config.toml
attn_scale = 0.177
parallel_block = false
steps = 5166
dataset = "wikipedia_en"
Each number is 500 + 40 x the weight over its row's rms, rounded and kept within 0 to 999. Layers, rows and columns count from 0. Numbers have three digits each. The size before them is the row's rms in percent of the matrix's.

# down: layer 8 MLP down (transposed), 576x224, rms 0.161, rows 235-309, columns 168-223
# gate: layer 8 MLP gate, 576x224, rms 0.182, rows 236-310, columns 168-223
# up: layer 8 MLP up, 576x224, rms 0.166, rows 236-310, columns 168-223
down235 083:420390496560543462547506568484522550509520527509550603479411567511589484421482548465451502515446490522524478452448502539545474416518486452437472587496486560536468483427
gate236 099:504476541495508532443499541451546506588580554478539506525572473456492369470574518517489565520518494482527531468571483530507539543435385468486515540467457534533507518515
up236 095:440507401547444499450458532494501562510528433535492478553535549491486503523551511523466532498504488515470481481510529497517507523507558491478423511507506469459517533527
down236 096:555461500505510463510545496461526497450454478502463422451530531499551520498460432533491452498547495443498532524541519474463473524444469484459467442554595517487472588447
gate237 091:528500440516447481499523563450501413508530494543499435513418476503437519490519547475492545483390534533556493451461503468504482522504543509493472503559473468486495487519
up237 096:522551532518473547505521530564501498519484546544523546447429486554524451509478453510499475460532477492497501479461475482539525504494499556457476471516486457473511486421
down237 094:557522533533580513486521542460499492493462463538486555417469521516437513560507508495537504505470430523600514482532466488492522481509592513482474459553503483449475511578
gate238 078:387459442528484500476493454521463480467534558464457543492489506522439476490506476522510417465508463423533511425447456456574514520491425470449531497521491473498453525511
up238 086:464563493490536429471494505538572455482551584512515482513498450543468500458503567528494417506468506459469545500519464466501539522472394525536490500534456504480396460442
down238 082:537473441566509444519416481444504542473412464435452466479514507530549466481496531452470483525567497526528543465507527515508513561482472555396521516508481498542466495507
gate239 086:517496487480436511519520497499493530475565473460511454496503507501564529476513472529545511469520478454509547499489456473495438486557476478540576499514456509507494503521
up239 090:559447463467457456545599500491475520488472526471456465543455508556564479442439538486591486470564427522511492493545518498532485555457514498463507481475513503485488540586
down239 084:457483543437536471510431525467543433506537405506565501442512572431604533522528503497484540468477549469554514517487536416418580461543506505489513525505511510509535456488
gate240 100:470474493578472520540452456524505492468569519494490509501443476525494513524462440512511524467501506491522407477448513491474536486491526507490505515503629455527549477475
up240 104:489541567510511498568528485535572454566557575478470518540475431546556456498540519512483426530471454504485556471536461528500568512495520482448533512526494546518480521474
down240 097:534475511459433533511514564542500508528486509495482468462469534505481547430516594493558415473497506482475537529507468546497588504482484519519459508431516476521413520487
gate241 112:491470453437571537427490453489444475531476466468422503480547500512518513518510538574484463443462460504563518446542494467498529535510466520548565459449548494376523466528
up241 114:512518529462420461528577477496503510507527422453563481514555440549463508535566561449503456509525494487464548453491571557506480433517514461468504505455483535456492426544
down241 113:490481505513510516488550441514592504512435496479458466536503477471550482531496449462485502564420477545455483510509488472553485451431530494473543511542544466573465508537
gate242 100:486506490498513543514488494481480521499450471487519526506533496478535510433480496501499505500441575528471531466543526442564406524478544524433577528460531535479463523479
up242 101:477495588363427455455479510482528551434552498521581449533472481548523500451549510474413508476524516513503471495518549492491481523529508550435492481539496557484522476546
down242 095:527505506510519518513485453495493477458534506473450490536465466513511476558485513535538532513537505477522498463558515522478459479503517437481536467498567445547507393557
gate243 098:550497529490513479393490609512503489524475517542500611552503480559503462415543540467482496496552465487443425504495466548500545519500467474501529440536531450493462565535
up243 097:500437513538490418507494498517543488505475497437580444573489475511497494464476510547428547513562532509505560478514462473515513547535539460499481498488445521572463468469
down243 094:470484519503449474518520499538463422519565433449591511475489521520440490513516524527505472503563545444472508463543504503573578508512454478568479440530461502520515489494
gate244 106:548552477568505525446427523465445461510521498529492490558469479496529451530514507466556518513492500562487476412597507478482513575450527535494473513457473504438521498530
up244 101:523557549480512450497478476526498464420489475506557505593513451553469492592488536533516460495473584551515528472526539480539565493480409464513511558473492556457516507466
down244 097:501482521527551477482479429462523440523477486482488500523484494429547487450512426405497509462495423464499456457447496474513563499574480560545490512499475519499538457457
gate245 104:521432553473528537490559483535517475520545513506482571476509512448492439529516493386485492445441575487544433459561505516483516468443538505472532536533465456532505471517
up245 092:526562589484461511531506491521469465470460564475519512470507501481570499500497517557460520439539525473489535515546506486440474497420475516466456559525474505498548518543
down245 101:439493519529446545567510486443552477570466466444484527503550438510498464426499537460478506478535535489565487435531476446611497482559576523526472538433460387512553511463
gate246 101:506472527505539466525539509441437516426549485532512466504532496524469439527439540507503489566488479459530487591580516469505469511570494443491496450517537496504548497518
up246 098:533424482593534479536461466505461464450553527473487454461488576528447441510538473566505445499487503513499532544475521427485568450513437420553462510454494518467445489519
down246 102:497457512537473510519560518508502509526518486520480529396541483469513525511486509469515462583513542450539508489521538421519507480499440531496507506539571470521511505526
gate247 078:446518451540470467502507551515525528495479458563464530463522497571463444576559576444481542442527518494506452459504476510487438403474559575509530436486553540421473476569
up247 077:505514458517493511403488481539541560499509555473500437500494439452499539420544476553435507431447562469510483572526546493477420475534516519553508556511488455514517529487
down247 086:560544506448580502602466464507506541473490495552514505414479529461528534462466416503537455538539463517585514513567480500498511516493483491426473490451477424482440515552
gate248 103:577427494542531480476523517454564510546484541592491535496523435492490424408522611502526549523497482485503505559531544477501484456563500425532461503434520580531490528523
up248 099:465439495462498492445480444443507525491548460435395504548530531471510462529486511467541482584507509490448492413584479499534493523499488538462525452495496532516473521492
down248 103:585466556493526483502428522475477550492505447469484451509508500516545483473408482486479453526508522541507544538465404500507509506564453501460460548494570471453496483494
gate249 084:494532495533533434497471472487494531576485502574513509517514528528520461470485535470486490412441470425504525514471436520446499590475533448491502523497568506415512523495
up249 082:472481525436486531593552491574533472443544510495492477525472496508501468531494482473564489562501515497515459487464515487501440439531491435514504490533495453529446495556
down249 093:483488404494546499548467533508578504524536517505480458466546498472484486512465551508597483531511443483570432530516490555467417486502424504494550497424418488487472496546
gate250 109:462550512472481490462446458509498487523501520528521615447489532512438489533494483548593485509515506552489489491489498487475485518520471527514503544494593476500517450492
up250 118:562425492475570539475514530513489468511484533489528462568530412434506490457432464562539488522507387546495539427553466573517475489539517540497481561617521496468489491545
down250 100:476526609540459524541533480502461522506574511474525552561517528636426490554480474487474505509521525535462522448519526484500489501472491445564464491590459485396521502465
gate251 087:422539577514533487487449515502437477506470517493520539481487483535500424531546567536506517488543389535514523504514537556452492586488457460546551487510468567564483519513
up251 078:589533515538449541476491442492584504474449497513523482538583517488557566553492509455412540560436476521532432500498527541505475507538470485479423490501484506425507475601
down251 094:553537467575489492478597330515478497574550507599535432426487507553493557552455456421438483506507487454512491523455503499483451528454480522497546492523468464471494491506
gate252 103:506499509534443546445503443562521570504526525496530492553421532441498570553469518495515521506549511491601480479535497509454474525522445487525550514555554516486611481477
up252 097:514578518486549480519441542502462527518389467506473506522530488545511506490453514436438524551437483553508507483572537471467484467481524535505416468559489535498506468496
down252 105:470556500530510507571529551493535492522488512485497490525514484455451508619443497525541507492533506499501442514509547572496424448469518566429479467527526535570475508542
gate253 099:529576435490559475427466513464510506515460517524497465538496489551500524469509611489507461498553514516465517445573500508541555533384538454465432417531491475492527472456
up253 095:515466550559508470550466460432466514497449529460508444470532560473524502462510459511502529549497520506487523525539522483514501479498534509505505514488504562507489511558
down253 096:538558514441475526489515486501476475567547584513541498514497498444528470459469527471453533491426555501505479481463536564475572499496439567526512519500488478471505514476
gate254 108:487533472490562484287595483452487543554505466514551515465505487509520575525562506451476508481453474443517509488480502452496485485449464459521444515484547531496452429423
up254 103:530511544470469510537491491527505486549509557547587591591465503440493480479544500482482543512514489487532456519526491454490508467467486518531482526506515521382483464495
down254 110:492484474484455586438505566431461559575483518473581484471454470437504496514519466474449496524531515471508579502427498475552581480489479492468527495479533473497464494530
gate255 112:557483433495538510510589542516418468474497474484536471495536545538557495485540471540531457538431471519423450479499500471465478470505488393446510477423511563516477550514
up255 098:541428521514475491462500460494529493515505515505482520556528558531538444478501462510508610539496469479470538524506520568470578598485485551478455473634470491505517545510
down255 106:524474476599492493429469464428497491419500498490484491481441454509544527497460486542474500554529533459516518505507499520446540578512483574565503488485540460468568476530
gate256 092:504532491537473497484519497491496514513422447512458481495534541503540483474505466541525499535605510487532530508438554500515523560514448487488472462547548538534536483521
up256 080:546573484539486458547552546442436477490449559501475497538426514524499572560485522560484492537519525584496507490549447526477523503509444463447484434500545484458500549516
down256 090:435457495518489495500446547521578506531540501412518522538483489514437534485492518448439517515488514495493528475554521441595525517571563467454471480518453502425542459549
gate257 094:499482444456442560440501483540497520523533516539555482574511459499485532501508506453575442553508445545465510481449448498508492500424505459494510459545532517506560537489
up257 093:541472484452515563555518532451452453508474506494489452463499498432467527547557552490496488475480545483519449550521497513432496460514493484503590557494531514538465493504
down257 094:449551454494480494456542544492543488468460578511522449478508512592545468473465487552480533537493465554467488507526455510554534528514567465484549472438574432537502507488
gate258 103:512474495609559523523483492519495515536464519506511530574456421482511484502526482535421488503479519414467466499497419482507469481484527429468508400482481429489530507479
up258 104:496509481500523445484491485501434496508522507500395490514508553561479530478525476481442504528460443491472515554497485531425483539523480485513523539543434393512486470529
down258 109:538481433554451469554530464488432471472532498569411514507582517512510524489569530558548546486510481539511464481566505527506467538454526492462456537499541528490523457514
gate259 087:503464455503517552468472573485526468493511537520482503566475497443499452498481450452528535536495444537480485474491499548438531538467526485469544404476477423485466523472
up259 091:537507495492464553507465480465575477524497564481483545472479479496501480495523440479439488477552507421466501511513545472475541522533550522402500490492410508515525537486
down259 088:527474520484478451501470437532453531516505462480483525470536452518523561504532580494479452488540435491549526484504483503552459504539490517572477509490492531542491456488
gate260 081:494597505500554516459490510505482502513515492565490446531517485465473511549476477529573525486514502612478553511501494533527451493540570499480500621506446489497560421519
up260 068:453543483476518464464540498456478515529497509505559490491524485542538573507490562522482532516538430552543488450509502476486468582542530515399525535499406503481546548515
down260 082:542446462413466511530508503541501544496494514501456509450541558524578471516488496490483533481461497386530497512517540467470593525512539487479446405499545524573383528444
gate261 106:496485530462467502431436500414554483466494511566512561541503513569446490595543576469561487477539483421488496435563547546498444518492439460477485516473536520528516524516
up261 104:509600463512429546547531520462436412470488556489497505504534469440511457483488488498491463555491549467536582470396512460478509429475481541532518517440471423562555512461
down261 105:447495518525502477597482466507551527603501532492489480499526460529482471504567525453521517472519518526493531442551460441523453485489506537473480431511491489461463486542
gate262 096:506549482526500524471453578547544548470430545504483487489443403583461557514583469527474534501457456509494500474476490552525524438446486486552508494467481444458434509537
up262 090:472475603498387531481470458465548515558494452545558474494550526545492481437545577536516506549442417527506431420537560584541445551494451514494522513520527497524553449529
down262 093:517519491444455487486481555511502502486525498519527528567464442491512456459528492444485492464519499510470391434530461474499486425522498509456499477456528520514428524520
gate263 099:549466500439499528623532473476480513533554563466469484573468531567566500502552539509473504500527587476499498481555501530503520498425491555448521489529487452563488521562
up263 097:482517486502533518514544502529491479490417549509534568534512453471457459498500458457534478504466458517496477519505458468550507523494459540551475521445498538475566497474
down263 111:547535446552496515490536458434512556495505510582576450498577557515523534530528507429403517476474478539502475502524502499471503466446441556493555380503510543549509540469
gate264 114:454503516527487534492522436430520428462514492491537498529516465472438481514522498490479471440565519506456534569481481537505514486538452565542613487500457474543453440493
up264 117:446543513452501420481469464416537488517546512407448499492543508589543429485517494463489453555523586461522517484513395536505510548472471420552560483500526537498494435507
down264 103:501546461515477499527495455518518439450486580498566483527507496532465459504470496485461503518498554503585501524497479546480561528520433504505579509509505481537433446568
gate265 085:524482521545457473508489506489534518542449553492510507576500557472560506455505549479494524467489437513473465573523589535541480429532450386521454488500419508555522512529
up265 089:497474462508493470524481501519483459507553537419378538495515486497524496421488498550551516505534443481515442512479599528397496476497553526504441524509435498496554552546
down265 091:516563500513539543550444458523553502528491458538599472488477538512469513555489491482488469448475492501514529426560511440506554558454508534525455445454546513496448496539
gate266 101:436536530504431547462520506471484540529505492457490479420435528520545455595505440539460582492494477540427522492514557594490446538456453476484461527557554544554567561476
up266 095:615522502591428494483492426550556506514492481528516470523486494481466458467476546559549494475361520481560467529414493492560541496533505503542467433488499572426488451532
down266 114:597537507538447486541526542497485456471461456513508461490529488571469559478475539456496440547445489501516424485471506443544472465565501475441484487500489550515433500518
gate267 108:618532452507446441522465595532427507473491460541546450491505496538480468510492427547478520478500492471500491500546501475490489480502456458513450488413466459431450495506
up267 109:496454490495553494483540466487504536385521521519539506521392464494521549505536505484502565560452541472574541519531493500472508514511562505437500484585545443490470509508
down267 104:562447479530487453544371568532513497495473466475550529535464517490551521537491482471542545480446530474467554538526484534507520462453506507449549445614545501438518448491
gate268 104:547419448466550428481549377498512497563560532496518516418499433579516521458467583471470499482550549448513463457526463460511516495500522478480477452486471503539595463480
up268 099:506479483480464528516498532590537492508491570531553511495523462515507421402462525518530491477544524495441544514402469533518508603495592473506478492433532513472496544563
down268 109:503426525474503432482472435603499550511518477502482566500480523537474411488441489464484495519510570482452526484479484498466496533536552539477457494458551479512477448521
gate269 098:560515430469523470468496515473456548461560407547507490533517523473491468414494540569505453458427489502454471516515466483502474522517483501484488492532509436481576569451
up269 097:604493460536460526500492466418507537520490473529461517542540550400518502482543553476524418480494529485472560608507437522484550497496455501451468526530462457509417500414
down269 103:503439424488485533514461474438564569506531499527499494491522547389457488480411546533531498475499518510479554537489580471580486456533508499454530538572481414503589498526
gate270 105:495492544424526460479454556497499397450504496528518480493523461527526545541591467436476484431539583487481500482533599544523499518470474582489560546496521518519525463569
up270 107:507490546581505499404545536489475462465508521544561522534503485507540485411490513585526480476458386546590544448530470533444483489563486531468473473538455442529511455448
down270 107:484528463519534497459411475522514534543462569502503535537546536505467432505504446572483485518435527467563497536532479462522513525491476553539489506499567549503439464450
gate271 106:572464438496475528426579516505472517545529503493526523522482524529414390485432412500485523563518456531450466500528500465474466553412544555513494426582494502514524558545
up271 099:529561490535513524531429489513429480574525481515472483444479430428496491455477517507552510460523497471493502455489547557484517447499445538528429487498570557574573565426
down271 108:443514490480545492473481433421473491428497477554490492517495508616523544548512515513508475495465544477598405447456498483473529482537423533489497500517484492532491523506
gate272 106:493504542540507489447499482515472478413547563526508416472506517529526472525469497458459571536527481535509556516456515544498501469526555491543528436498500503484482468468
up272 099:560572418469536529497502520411556555510485499493439512580487415507441472488514514444482461494516465505481506559505494539496469575494480582452508488519502511538506539530
down272 110:504475509558465470544504463456509508547452398409580547576461499494479503545489484497525517437516614540462532533546466464530506433558519495500543516464543535528512462514
gate273 095:461521511453460465541468453427484506532471455489512475475550462444546457441403468496528470502557468506437419545543485530512569480481462508466540535466548503474491526526
up273 095:468529490483531447521470513522403469440460433514513566523530499519472519505432533460513522562468498454538474546480523502530522496478527524502471520522505472482510423537
down273 104:461442524509528530531469511533473521453470522527460555480500549534524510486464554515485505536490509479433547522509460482559527547459512505469518568564478494527512488559
gate274 088:511515477448520479485503475475471531499494519519524539492611463572451473467516539524571565467547491514503446504523439480515458503469423502479490534537477492510481548424
up274 092:533528552524518501420591521485481577524465487471478409471476519531496519522561514506500503544613541506498507482487419491509523547515494507384478517498513517505519505492
down274 094:545519527492513545488528476545548448453497468442541466536537471502457513504506493562489530505470492549525476476483531445512553582496522477475472446454493519519537563538
gate275 101:587438491464489485484427508400499388560502496472485495481504470519525439563511466427551555514474500555482443570531467573481578462488542518551452550467520477515489480476
up275 122:434520387506467401497497510466536484532512532519551498434423412379483515497460542491496530430528491550525508449503527550543492473524458545492500510506470430546506514478
down275 102:503470456627532504499455507530473520523509543464529615504465504494501492486440569480533494521518545580450531444518435503437534488425479495527536526540525497430519567533
gate276 100:503466493482533493534483509444529557447446514486464438558534458453493449553524529482448563521424489516518437529461459520425577541440503448534480504478526501480525471565
up276 094:499483500500479544433483580476542448434532477438518466492540523452479447579544484527510465492563576487488500458457449534430525540484441521575477580500457494454506523507
down276 105:524480540518505522471420517596518517512530558534548513509454499454534491418483553532571534486460488421467476494514534526469437481411458525455502482427495543495489518505
gate277 102:563492565471490529497494461503546487482423455540480499495474505480529563518511474531532552519504542490563454493458483446474452453514461455517593477552424488551500497439
up277 100:474495413514501476454558555480437486438491534516465486449473466465456510528553436541430536539508490567514581491509562544450550493499494516515465501432537544536487520462
down277 096:513591560519545434420484409488469554508516480462486489457578542453547529487535554471456437469483506516457523479516471562473537485477493483528436533496568493470499551545
gate278 115:517417505545523472487476484493566463584550503431528485476546525511533519482534491542543509588567471494542561471563509537501510457502461491540540525554533443484516472503
up278 112:520461553511513430555476512586500515476506495502504464519494508508540488503548503506524447576437468471402536418440484414435492507475562538556492447443562484551505509537
down278 101:439472502448544453486458544425528486534558424464445457519506500557526388492546463460479557524459489425531435503491451466494464544501510523503479536475560484568476484503
gate279 091:507578509502546489460489528510466518505468507495455484445485573524504495471443494582478474588463567562522473453506390486504524491430524494500500511574478522477529587487
up279 093:572471490534524483489483592465491529508498504560520521539478519384522515438497450519471525465608490493456538507521495516512492480530531548437605430534545524557489557495
down279 092:496448489504487537449538513498525511541538474535460533500455437491497540519505531529528427460363477458577538534559510467511461516446411502556535560529509591545514493535
gate280 095:577515512518519507502481458482547488450581515503548576479466498528521524446509472551525463465457537502482440584501492548458500514521440443479441456507503485495513556501
up280 100:534518536479497528495501526488485566509439465552475536504485507559462489458411443541458441482531481561479554462570535473489468460496517521486507500517513498434462478478
down280 097:563489459534455486569505525551518544500558522546517510484548553556518514506518463492514460552484544502494455513493438469486498441499478462478418455471477497472479496524
gate281 105:514547471488517438463553499479491534528566525468512517564484503536509577499513522476498525537459497570562448522510540587465474578390468535503542491473519519515523442524
up281 104:515501517540530506474560435526525471489539473559506394582497454469474476462469540531497511516522495492457461469421511500471519471495553498472546536525558486535458511452
down281 101:512453500494463495466513519492477528475551514575521484498535529584497512522425449465492522567512479480532516500454531549512565486457510504496483504439414437495519449521
gate282 103:523571595530444505437470460509519497491533511467521518539470554470461523543535463529493474505569529534569488508475508476439483482477486508487481467459444477509484491527
up282 100:471507470470566511505481506525514460464431554532538484416526524535426484503437526503522485484422450505524523499502407549518459485521534502567533555540585442524572471534
down282 109:502504494547509486466481472521442513452519508516541502564462482502464429504547517522523522510559514542556386500501462487473503514444458585458519477482498577508464477510
gate283 097:437568469525526525520465587576517496438482536404552499543452505539448529557530512478535494495544483476494531428496445483492451472441475489528483519498490537464497447535
up283 094:489471501524456409493453531490510535544470470460511491541487484490533521497497445533517500519587522514455507483517514441556476434478502563537511493467494479471477492524
down283 096:451458528478475560507566547480501451465571504523475522526531497568492581516509578414463457527534516498489544542426477540516462501501494498546461477535497509557445565501
gate284 098:502479570587490526474467486506424553532545496505499442460516492485462482473485505610516512509503503566418558461522550465452480415523506511462497469460535555499497375543
up284 100:472470429534445476571501454522549492538510375464535545508501587524521461513493601518495490533446456601419448492505554534509467514556507526426551508529447497402506444474
down284 107:548510472488436488508449463499495488480432511462554519451514545507500461500474541453502443529408452470511516490492408436434576538614499492550483523424483530441561539461
gate285 086:522515539436496532584455518408501492505462491509505457479540564428466494502463463560533506497491480495517498479563507476426408489504482544457576555524547486543531617522
up285 087:462473528574576554525462512500565458531469464554455505457406506484481463570498490428497526530396447497513432489478412446506502531431508478554531427560495440448534456546
down285 095:488499474476456477437482556507514470553517462538517528566522514487503527447462516495504492484487486550540462522420523532536505542533491452530523481505561441521455508557
gate286 107:441532436561466434466547536503530474498481493434514487479527486547556535486466502498453527474509484462502571427433478507531426393420500505531530477447505540483525493561
up286 100:502454520524509543452482513479503471453485513519503433453554536407444538495563446446473457552494498578516527530471543420521492545433443428551551494557498473447497486460
down286 096:537531464504516525494523532460490561497434550484519562510484487445517528585506483471426556425489520478418478491540460499503481509527506475517489494513495454541447438562
gate287 104:489521502412476467534538505492503497503577493497532471514508483475491479521527573487493487575450549461469448471527485533554498412430508599492475502503445495434460492500
up287 101:480517488460477545562511493462437462555515488521501424480469472531515497472547457526527484443465568523442567484596436505493451450486466573494409452454463510504558511511
down287 096:493479518539552500544478582550483469480515449477469464496524551467449440466480480566543510537476506494531545456452505533522470419503480528506433555530407469509578497487
gate288 095:483559571546441501543492511459487507565477469527553457516437561535519485497447445463419510553536514474498479492498488489541503491515538509530491585478574460491488459491
up288 094:515451476475499542478504458528530517508501546475561522544526471482472512521536561544438464447501577492539561462539420461535562460537441421541503499501458549530453552500
down288 092:530445418480453538514609440459537433484505523541519516511561517462554478520532497505466481531530463469512535560520535473399532479499512568500508453486556519503478484496
gate289 108:490512423521437453497577558482452528551505525546507543490509491468570544475492567524516465483580524565575529461465447561499455410470437483486496503503544503558479514449
up289 109:519526496511510504471472517500547417484485550533441495578468550606428443497498487539504482563470452540507454518498544502482536485524492515600501513395441528503489448482
down289 104:545463462513490513475513493525554496470469407500419513517421510494489519540455511560499487491531491521541469531491504541515505475543491527504534542526461574564503538484
gate290 092:469588531510505469498459466459468518465584503479497505462532499447510493449522500548566478546423552564508551537473497525457449485493554515603541447562533429520491487543
up290 098:449459463570542464464497487500463485454540516528442447479602529514429503499503508445485444495513511535502439537533474496583478508494539506602462513528481507496534517499
down290 105:447451475463578499447502479503475534474487552546522458513503483496509498507498510539553529537595466486472535562518447542402550571590538587539470482534490516452422545498
gate291 097:538498578526533523515537528460396553484548506489448518514539508515483519424543491508474494474454495540503537465626483531528480562504560494468557519520460446564534472502
up291 104:501556433558471489437585413525497469497516476511462578449485484542505472540481486495494461408516548449546484552554468512583502476560562475568516513526517465476512554481
down291 100:480476486572462481542489500480510432452493519453526453500563486502476510525556448430510520527579542520452470427512505494502482525502434514458453485551440543466482596571
gate292 114:522434466434558535498496512500459555524511432518487511518511501462516488540468488438498476411501533511552471532451430531485506525464502410518554492451479488533535455515
up292 111:486488489507525452530502519506588510471405442498482521493456538541509557488572563522492527514468489447511496469500458473499416530558477499468507470497493498535477537560
down292 109:428520519620448563572506410478597450511440523488507482531559472500538558513553492554558468473477497530472478465551588534556489496489533532519474507515464512530501521496
gate293 104:500527512474512485491458453484509500489508474486450470536489542507493458543533498477460456504466491542561455556505487503569502580531476503472488575451476505415475521494
up293 100:555483451508540520471483475519519483533524457463425515538506469498508460507547525495529429464448453519462445458460544572497469531542579500492457629465568522562459522465
down293 100:550516481521523475482532459500496463457509475445464474454468512519486492509536519462501401555527470483474545423503512467541482482493600519455519511507460480492529492499
gate294 096:501522453513494516506452579508521474503561509591489497519474499468552465473417475494544502532451494405487494446447486522500450458461398459513416440500496488475485508554
up294 100:548488506545437466525467516575518503514501501490518516480544585482543432532440566472509522548535501485544527498453509488513458548590555453511562432455529494487520511487
down294 093:555574536521512500461425482471481468472497463425483514565564525407449506495464522441439543453485469473461462528583526511557488486505446536510550583479503535508536486519
gate295 096:524563476520483543588506496444499511496482482487475462456526486465565496549521480509480486539470476530535540547477457489488481382523486512452448470523436537456521443449
up295 091:537503401429490522532545484539486471513622513466443520518517482446506547523389511505542519552516484549487471555477458491496523539485440500482441542549443547557432455504
down295 096:533528580425457552541535540429511459476525531441493367517496483463539486492506482527453455529409531525512475517516515491522474493463502418504474477474483506532471510449
gate296 107:523506458502541464464524480499522534489518535415525373438503468514528431509507487568512478493519526430532488473491482494486495506524439509451449413440530503438487555534
up296 101:486456432529493542483411489567482518506512533569474472514514541459450529500561454508539560488439551457484497472518493529486546505527545547587477511479509476524587499452
down296 099:486526499434461510522446511491470406466525469513474498458601469443455536533514492476566508540529546501547512548486530574478461489555526475449413498481511516545482504460
gate297 097:508517529488502487484472490479496445514471519461473538559466539513548491466526522547491483566477473467558532556498496526532480520478462453474470529611497473488572485472
up297 102:416431450452492520485505508520503423505485479498535505462486486513452546475462487521439424508441527540510424473566449521440529508503432515410426522603493529530485522467
down297 098:450506504516465525505524513519495497475549456480458533510490499527506477471534451412432435452379514524524455512562503499492456412448525502477529549580486477523476487481
gate298 105:448527606530543494521482492486484454456479500531495499525524465557567457500469568515479413532543458543514509561496490467515484523491479456464458515504582502499474520487
up298 102:500498477564523541530533468523503513554567472463565469524460468463477512525549507548476380482434513468486470569456539472483510481509507541549530549527506525455413541567
down298 100:497520480463550460499563510489513457536458495529469468569518534469525502534515539527539563544454547514458443512544507537488517446502487402522518474439507511518492466460
gate299 102:463453474481506484523490482497520497531541484491510591497482536503433590559528485544509523461492472501622476515508557526487484481485469397447521522506548500492537481494
up299 100:506507479470500473457514470511529499435508473512516526488517498456499503523560458523492446471533445516484435487441450458488475557520511609497465558446408491456531526522
down299 101:537543440507472573483520537491567467507557480462467546457524456528480484421579566541509538525539488518510402486436456512487451439461474487415470459519456495536474461461
gate300 106:478452496529498483516455448557524496499508499403446556467512537603451469538517457522474461493460548507401500453577566533559555522519492434482474454528522557491479510542
up300 106:517474533462515455508472471575482484532530471433497447483448517522434556515465549479396497570507548443452509528486511439521519517488458456448484521435538519496504444488
down300 105:498499493499518504461493501554510422530555539528507533448512423527409566475515498492498458547513513453380554517490530416503530503542490540492488498513550453554601509520
gate301 094:565521515495570515531522501492532508492438467471512523532499523582618435483466537479553452504482564481541406422491551521545476486519501492498498486489494535410543495502
up301 106:505516529539533471509537551504519488477494520516555536526487472494505473484506482554559459444513476476535486466475509478427572477536509511510482512532420536515501429522
down301 100:426513522471500536502533532503479478428502568488458523517434485452520513458430493585528480425498563494466559565428532495506458456590587460503440587478438509434451477475
gate302 099:450464462522531544511494545520511474490488510475483491500467518487517498499533497533544579548510572505469469549482421599525539521476376473504492526536422410466580467468
up302 097:536476511506425571402448536526484477475485455459538511523499521484544448525544503494509488507514551539533536508511586560547558483486445494513401542521515553543456569564
down302 094:493469565445511517536471474513509519528631503457561515499603510523462476519512499450448518453539507544459518515450475586516507510453428519472451535484483440450392463525
gate303 088:546474468576500399550460450538489504474486488521471567430555493548467518557438499570525512544490486527493525417537418591513504488502492568451575566512439516581516525544
up303 083:533466520559492456540566517455447488421555540531523450497498455501464512563496501493437480448417485518514472493525456368476506493574516553486479517454519530545478496454
down303 091:546517401474443533490543545483542506485511460515459501428514550418475487502442494538498558524516572570505552544531463457525444578469541471477488490480558463574583511450
gate304 110:467497545502415457531489524527504508509497484501444451506407549553567539541530486546479532466588533490463411491472488500492546572525532548552442447582518520454533475531
up304 105:505493491518435511525494507517530498466548545505506516501492537543539552446512508553508517506545515578482509445490450507539510526508512477478448494497458481479517477517
down304 111:460449495531499493511521448594541520477486566489559532508529429511479485499465521512504477547471526519532499440545454429506578469550606463531487513523451484504528506501
gate305 098:450461482514485477487487516537443536538521419514523550486569517451470465464459492530476487454506559554527569572560494522557517436487484580420525497515476534499529521461
up305 093:427450502506549592468519499510478442442471458458507407473545491461461544488543543447480504505472525526472476545484484548471571434518496511505517535490489507539493532417
down305 099:517448450470452500456523486479416484463502530507457421482491433575491451472589490511528495524489510438513520463461480559484511411502563553459487457502424529427484468478
gate306 109:452480532515557527502552454522496499482504485474523494431499469545515501571516447521464466511553513451470464459497563425492432416487573544461498555544430475472573576545
up306 104:520481524484508477475527453478519517533499493465542550517529592484549545514493493502519463453481553484507462541562538452442495458471543465503573474524535531458501486482
down306 106:517520426411518497504560510533503533563519469499466550540443524507564514500457487464478405550510531485503516539472529509500575524510514537418527565523600467456543482487
gate307 106:513453442435511501496516478543440453477547516507593465460562540492537461513404510510477501582493551464492460521525433517524535507503481449488449552512488462494529506562
up307 103:479509474486493453472523414514510579520464463480534515494483535529516585496524475526511476502532477486504429480509549467511556476596482463507542472552566515484564500487
down307 099:495493507520460489526528609532535527515543484467528484513503426476491502512515550507557491467474522497570486588542493437531438541480461462398544498557475502541461453507
gate308 101:461454472519526541524490472479559519462434520611540506530507529548456418499526417495476468522452524422522481564494502497475539575509484532501472556445533488512540487498
up308 103:544531496474496480467537497494480466524503490542539497512534480488473496541523517485591573436526458405488536510474512503536535505436521474526554512502488465598544513469
down308 102:481470572462511522494499511460509531516590439524485379510522486514535436454501546493542546522521485510527477520458555479405502489486505467494572466531482445502492452605
gate309 099:542494445563452466498473508496442506504455513488493532443524555499543520481472440486546545515512477557393444503502567486529522495570494432522430475548576552450431501437
up309 095:531441480523504464545523548556475525497477545547433492536441481427490456456568494530540475502464483518518455517469583527497479445561512485532486520503570459489408540511
down309 100:526473537576527474557493523497463504494490541490491475491491488556442537456521522535537522445514516506437486409489483532530518528559517530478559536439452477514533581544
gate310 095:527521547452492511466530514512478484497479415492470581441460590518487475561583484509514567495545575528502510451544475533519546520450512453544536482458462521448546533541
up310 097:469492443537514499423514497459427509475485520590490546531551469488471453523429503489493428481548507489501523537528482445520478427545514453554558541514464482531594494445